From a checkpoint of a small transformer trained on Wikipedia: MLP 512 GELU, vocabulary 1024.
Each number is 128 + 24 x the weight over its row's rms, rounded and kept within 0 to 255. Layers, rows and columns count from 0. Numbers have three digits each. The size before them is the row's rms in percent of the matrix's.

# layer 12 MLP down (transposed), 512x128, rms 0.0947, rows 375-400, columns 0-127
099:132142122149114094140109105154093145125165087153102124129110121153102128113126102197118165161101130100162135117109147121128134192175096148096155113072141166155156119124101106147114118117100180100122152174128128144129144132121115134114146112166131092135178153134122144150120145142113116058157128114135120123152156130113148097149120107139110141124139121109100129106125085111149122106097
113:122114101158137158125122162084112140123148116132140137166129111133081124170138106136122094130117109158140133099148116087142111119119119142133211144151134143145089148105127080141201147139098139146091109120084149133130163111126178098164129138180112128154144139146147112137136128091110125094152130136162125107138100124118110116109095143098074136136106148140134136122070136124124141106133
094:099117137155119130109152082136180088155132132125163157079140083088160118153115124159123122118093147105167137120166116150173135146096127159154118139157141119120119107094126150091139109120105148137164091170111114119133144127104122096119168134135155102111100101137109099128128093126161092122109159113181143104124141134155124125130132163104107118164148114096158109151108135179105109145153
102:116151160112146123093122118146124109133103143139110098154146136117132134125113110113151124122155112100104152123115075142143149098096116144141150122150146068154063088143146094120131092144187135154120084143113152169118126117114115146158130146115127128117102130124152171124170151131148126137129125143102126165134095112129153131137109121107064056098143122147143181143118170127119156161140
118:144124108119144093095127075083093147121118152135106101162115150120141161105133136174138104090131137098095090118136148128161159161131123120122161154103132116148122175125129117123160097155107137089091143176092110072140122162139140085152133132095114148106141145109124120135095069123124120145118123144129140133150125162120140120153155137112123148137096144170151140156136150182159102110094
108:104117157109141156137139144138119159093125100143127083086133075112133127184189180093141134165106114121153156165110145099137119111104133113127109112110152138128136123137123111134056120144144137128147117173147108167119139131088134164109097132132109123118132118189080157132084163168128134115131107109164129135138144146122126123136143117109120143128149148098103109079147121094114123133159
094:130083130128109167124123146153158116115147142136145139109129068129088136135152132125080150100171113096117125132109143123119158158106128138095057121098120164110116170146117136116134135170165146144091120131105132153114128139112150152150089112145095147130086105125106166157140121130141126161088086130112113113104154164148097105095137095143147148176130131116123141148167155112092163129158
087:139163130099145100133123137087119159113137126147137141146114153140078171144131148115082137156139113108100125166121111106156118124101129111127152121141107104134139133115087175064135145133116104146089099100097131147120132124118120118181144119138105117143135125133147122138118159127115163122110111140122130163101116150189164103191148070104094129086120137136197149116121110107157107125131
115:163099134157131153148140152097080144097154127150171158153121165136116127105137145122134099107134085137109173159147139080120130085113120145139150139147145046128120102151153112127101137112077091156105120135121149120148140147145142147158098134132127139156124128123097135128116073106095173148106129106133130130133126098143139139090141136094123098123097135198151143112113120127122104107163
084:108131182144158114158136161122122138090125117114147178145084157137119135130114137151155133172104122105113102091132143110132090131158110129160138155158141136101115129089109118100140144137113142136148096113164138124158121121068097116144136114163157085129162108118124136085157124132133170101123144161097084078119157103173102082137131107152132119142082140135100129129121117119151116165097
109:135147108112148135151157102100100159108090139126120096098124121125159195118124154100138164134132120094129148158145085153091115152136134130087128112133093120109126100174128155131099138148124122173172153154123128111104088130132179130129122124116114113112091112132111145104124092132106110094125089138112118183106128134123124149176104108149113180101125141128122112133156123146193148168146
103:133111168103109104124103137123119088155132112134141107151143171123146151112112103093127135102149136127096114129120092097113124120128177207159101152107120123122109125108091124122109134153139153079106112100154146127123089159140159161137145112093140146135127143134161118152080095170215098115109139168127132119127160122155129114101139094100108144104115150134133136111104142144131132162151
083:116148123127111110144153098119087120164066130133104122135119149127160148156116076139130086117129164111146145142140129126138139128087132139078100111154135144127117168117103120077121154127137095169140157122145142165131167095147079132135117130139122101122089135122158117100152131127161089138195185129114124122115151142092100135145104125099141142143153113147103135174116142110095134099166
100:161128115132090055142088142118081105112134109138150142124105141088158096112104154144106166178124105148132111143137143096157098153146133112131154121085153142119138105125119146092163133122121125114125106143075148120104100154136106151137091131149090107140157152128124166125100088126141157127121121151150146140139167138134112117135158184128125125166177130123161123106124106099107132075155
093:146141085120122113084102092116097141146120134159130160144123135177110173083119100111110110116099112091151090140140106113118164157129147124122122112138099153089140132120113122181150124140131153143151156125121181118124131142155163108154121122140150143137140120131142104135110147144115161139153117137137144167123103121157161093100141097089111131081089147140121115144059105156087109148180
105:132108114190125126180153150095122133137129144132144155125136142107117140099164125123080149141101089139138122117122098128086096099090136119119094116126119117142141140126127132120112088121109134162130136115100108112119116087124132106154121128134185119161099091095140158104105165145054153135166159140142135128114107134154141103141077127161130175168103106147138103127147123158160160159158
100:145076084150085122139142141115092131107158156130140140107130095152135146105105143162149105093123141142132151106142160168107086119128128144092114134123134113133101102159149106143153134161152119147144115153120156110188142119124126133138105095103143139135151130086122122166126131092122135114088097175122152110132150149124118136137081113098136182102109155158086100113121091179093127162153
118:131131106125092105148126076143106113084116132158175172122133131063154133126135137149151136138107128101134111142165127152148083119113131155139151101118153170114111173123139132092120103133119100126112159147101110144148140133125119140119120131162122086132143128128117123122116057120093115137136121155145136104112084144156114149171158156146159136158114097130137113120085091153173181087114
085:147116155134130111158135155152123111077085115105111171094112155114111138151087110133122093114173148144108133152178123122096095154120094158125177110115163142165175151107129113142149131099131142154146096123142136120134117125111125153161116141121137141147102126055139121104116121119125143166106152143115108158146096076141129096114146156153133130120070139134121098154103108127173109156125
080:126117142141106183088102138164151100176166104109110079142155093144141103095147086146157137098135166126110133126118113102135148133147133160102086107096094090057162132116085107167183143118129144133103123103121153124129126123116166134140119140136155134131124098149125096145125124132160116144129127133141156116136151159107155127160127097121111136124158140172117144078151119115091121127140
094:108101104126112071143138075148158120141113144091111128132115098152132124165136141136155127108121152118128113135127114134126118105087134144111116125135107108143150105122139099145092180151092164147139119088110153142107132136087108121105171094105162188139161124142107131141128168166109180126127115149107095190103144126110176108135103101120114149106171147139133116098143126125177103122143
084:106147149140170128152122154106130156135133082085116119136143154146109132162141156109097125155097143107178147141164132118118086126127161154141139144114153104135131116081112157104089120124126130097123094141144142122119119122047109131176133179137096130166107138134142171110115152078123122122087138093103126152111096137158120115158132104128128128126085151156156096137134094150147127096148
114:112113128145151134127113129120120120152106105137130178165124147153119161083116078138116146136130145125151144136165104126130137169103121118125172101151150123142100172130095127158115133147110099129116141100131095110146109080123113150130157130167144127140116122123179139096179101100123074133108149134161126128132112119130186096129083112126113127114162096167124105099088140080144163089166
091:094172150132139113111126159128125157121125073102127161079140195115100149118108108133094136166112123131145142109143118169135093170138157156133204097118160133137122127053122124084146120171122133142153113115120107138141092143142135136132135163098126150136100161127096150127140134105128137123114130144100146094142135101143109102131135098137145081122096119152106099157125157109137110127116
093:145115129157096093134125129097129136097111064152144125113152154184165123155114126142070141128131168189133109126131118093119125160146127148107134070155093120145138116135137130121124102186146134121153112138140143138131107162131090116110107140120157183142143150114142124115093133154133120087130093136154153114153101139131114149106128121091124101092134117099112135084121096173167124156123
095:107105100140185122096173087141147125171104132146151124138111037130144128120153130148115141146141101136157113116148143112086154123146162111124087099121104147135118120103136088163086128135103147104139127131094128088136127152138126108091133148169126155136156106172095109139110136135136095147151120099169113151112139162111145110121154140166111135139147149131106120115163113166123079148125
# layer 12 MLP up, 512x128, rms 0.103, rows 376-400, columns 0-127
104:124131136112162113124104102074117092169126113094134090129108153148081105206109108101127108117139116128149142171127168129117125100140110136103150147163124127138118159115132137128156090082131133098160139125127116128136142093148106100121111152127159142128140130085135119108162129107132132140144125069067108116118100138122169136174138147175134113174142114150167098121150158139109130111130
094:133123168104155125092114127097151121125165114150127138121132157102141117130154135152136114075104095140089110139121140123114128154118127097119129085102160122123135159152138135112152122126103113128140165124093188100120106110173142173174132097120070147102110140084147116133171146132123092117110114138076185149107136143090103133135099142148186109115145139109118111172115145126098132123137
103:129167102104102164155098106104137159121120148131094171123079153126131162140125112141076111118136147086113153139121126124126113144113143127114129139130149166104117132165093126110123146109139143110147124082133152133101068086143144130137133142165136144108117113128128104124149139143123120136124142116132107140116124169089141189117126126112207155168130093106157075179128147132100089153127
111:112144137140156094127135079107120155119098155126094090175192151141085122135124141150106138110105133149141125128147154145141094136164122110098131103132121115161102141131111144072176123102124092125120121105089138186147085102122143158183160107122105090129131115120115115092140119097131101151125157110158155142127121154114088123182142130137130129164121139144175112139134134099105132138118
098:136125128130103122135152113147142127140109140116106114161153172096112118118173158150109163101136146153112141149122133125134145142158113123169144061092100125189140120133105140092150150123087085124136139112117143136134113088139137139085060114135152091130120104144117105146158153095153150178088150120063130121128122138125108125139124133132165114166139143102137110133138129152095078120098
097:139105137106111104122138122112109101144112116152130106106095128163130102160087094078130152186111127144153148116122146137139124082120150129132127159138126116136154094152141146128116144085127110148145159137134106144108108128137092148162116145130188098090094115126158133116120178141146086109158183092128084117149127104139160148147100162106118056165155107137144120112157133132115121118111
088:115125142172159124159098114128100144152103130152116130176131127087117089132091115127169111143105107098086137167128159175130125126136174121118150111172133126135167192164135139116124128103146113108153174106132095094170117127102154111141107130123129087103097133130150161104099145113127109113150093127116152122159130118122129168100082139163138098129096089141151125102143143133097110148124
111:106157124114110129119127110117082142169135156124143157110122158134101102163143110133131106110183101105138094160142141090090107112102173135106143126174152149155143093168143122106105107106101126104165147137113111137077125094165083170106128122137144141125139123087144146151137150177140114133132113140114126074137169135117169108170156138120150120087152095120096131132139098123142117114114
082:118158135172145130118107143111157107141132117124131106117098145103139147187147103121083071103145099150104128093128128129156150127136144114125133119103123105139098084150128168123114128114096128110137137091114115098112112107164134137122115087124106151130088165140158151165139134146126134171119114077138151159171106173071133136118088125115140096143122140109135171145165135118100192105128
107:107119084116116129117113135103117160122111151134122151157105154111119126184143131115146103113124110169149086154106186148140111125173118104082151126141133116143134142154149140096092109068115128151099136110140127186166137097112144119134132163120145104127124122104165088129129138161097150162101157130096106086141141137114123161122160091112165145119092108131151099115068119132121136159120
103:149134100105130158119130139105090166134062119137113123113127164090094145166103125160157127160142138171130067117102133104127081114133142114134151172122128118125091120149124148121118145128095127094118146101140152156143127099137137156106171085091149084136114132107183129134103146147114120176112143075133112138116102113129158156170146115139148128121137121110110174132133171132134133101109
074:113089157132136154110064149143158157087162110147129132097137184134055110120076135103114139120153081128096118116108121114102095144106109126189176113108125102133154114129134136141165081138125152112119108140116111116118135174113158121117156145135139115149161132131085126150105111129106171147093093130153132132134114144159133123113151083150100108109111161122144108131129109114117113129123
106:091090113162111164149164126087144124137125123119116079109133165103069125115075150106123123131156137099149118108065132110099119098127118139116165106137157112150168147127126142114136153129139116139116151118124166161086122128138122112107135083142124130148135202137110101157093149112153149121104147115153111126100145140100091126154150101148156156135152114126103127182116139156108126136095
095:143100115146168147101169133105115142165102119132118152120111141132121133179124138126127125111159130122162104106111132161101130098089153145160152133148149105127121089166111127123127130106148108143081182144111088109099119094114096087120153076113163140112124167160095119140180127108182128161123093149089075123127106144094125142133104127110099107132145137134123119166154146123141161114139
099:127146109156108130146082109114138122147154126156130091115140167121133160153124155144094103087119113118167124101155098143130132129149121120118125114095145120093085130159180130100117114143117109130139154120154152108112107138109111128130176077118133113153072140136115119179163163133100118139133107109153120122188144121077095145097153122104155134106164132157147165134122142114129142067088
100:114110123138115121162165117122074133118122129093173151113119145126092103177125143154147138145084126125153122118124148125137105132138095125119159160112122086103125118143137175114148119137095084149160134134130138096101149118158079115153067083191128156102162134146095116120119133162160132109090152126089136143137126152107152141129088132145127078132125140161143153131156162132117135089116
109:090139114123149109136121113141128139166088127149124107125150155154096108148121136126135113097126133102147129129120145164142133112143119158111134117134134123154160157097105125127124078112098059166152161116108173104119168153132110089146153076150127092145107190120117111123139149125155081168148091120111141112168124140140097123125136117075163126120106110130164125140123163146136176092105
078:195120080158107148095122126110154140142170132139132118156167124142120091130141108090154121127097120127142171101098156140137122095115147094114127116117157090136089149129077174129151142099100129123176140123157150112112151140127103104118090095158137139115146134144094108137131107165129123113147149132128171145089139151133147129139075125119102110140101105152144080151134154154139122124075
085:133093125159092138135147095112114138172108138175127132121126151106105148122101127128111151119184102103169109116146160168119149114092189147154145091114124148129079088139141118112064109103137126127145140149086085121132145115183110160138097160154096142123123101129138121137119122103134113146179117120099119124087097124132124182094118130117112115149105128125114146160134145143142135133091
084:152118128141133175117107135079081135128131125161126121147139125136145142108124130110066124138136110127125149089154149125130118164169136132131139182147158127133113170133133196139111110094134089118104131180165113135135093118172127133133081130136106088092119106133151137128150106085129099125145143099088141097123148124122106119106110181133149117132137102105104173144066116120116147137121
082:154113138175115091109112105140146164115166140177121159175158141156123124124158104144154134156141144132107122151093137136110107087149158107122162094096108083129130154106146112117094161152115098093121156145100138113103094156118120104089089133091126101108136124111122106166129159149112142125137145155105106125135127056066156146137135111128119115127136160147145136125091147127117155146153
112:095089173150104125132153112051142141141145129151105116130122160130146158144140146074101078115129080146114096104116136124129133124149156096123167131166139136126126188144135182084111098111148083148120114169149142119140099049117152120096094144151117135141109168126142143140133136126115094145125140126130135125163125115146146136111122108129128166149150128127116152139097140098130131119120
080:152089085163106135150112122112159117132107137101111117151130149130151158148115139105187086105149095143153132105109114167143134087098121159108116158090100121112121103139156124133163112099125112115116108115108116146148175128109125128141175115149101162187130116131109126098139133120132105135162129109153129173111158143170106144144129156132111100118158069094138123146152142122111128069089
086:160137083143124157119082123114136119125154155117135124169086143122130154157145112113149094117107136110133117095117123178134108106064129118132121183104117096159095100122136133129099147103098129133092128135127131155111185124143089130122080136141173096118151137144097126158127129124148127161142148111136147115138115082130128138137144158144149131122125052093152097166133109112111131101174
095:123097103132097114166152115085154112166146146146107153115147132153089095131133121110100131142093120128132157139130128136119149084123102119075139166141133132155095159164144150124151143091124127148118136106145092156111135155110153104163133112107170080106159184037103166127125132114129147112101147120164105144126106134096139157086135112100139133129114135124079149152137130117133132125124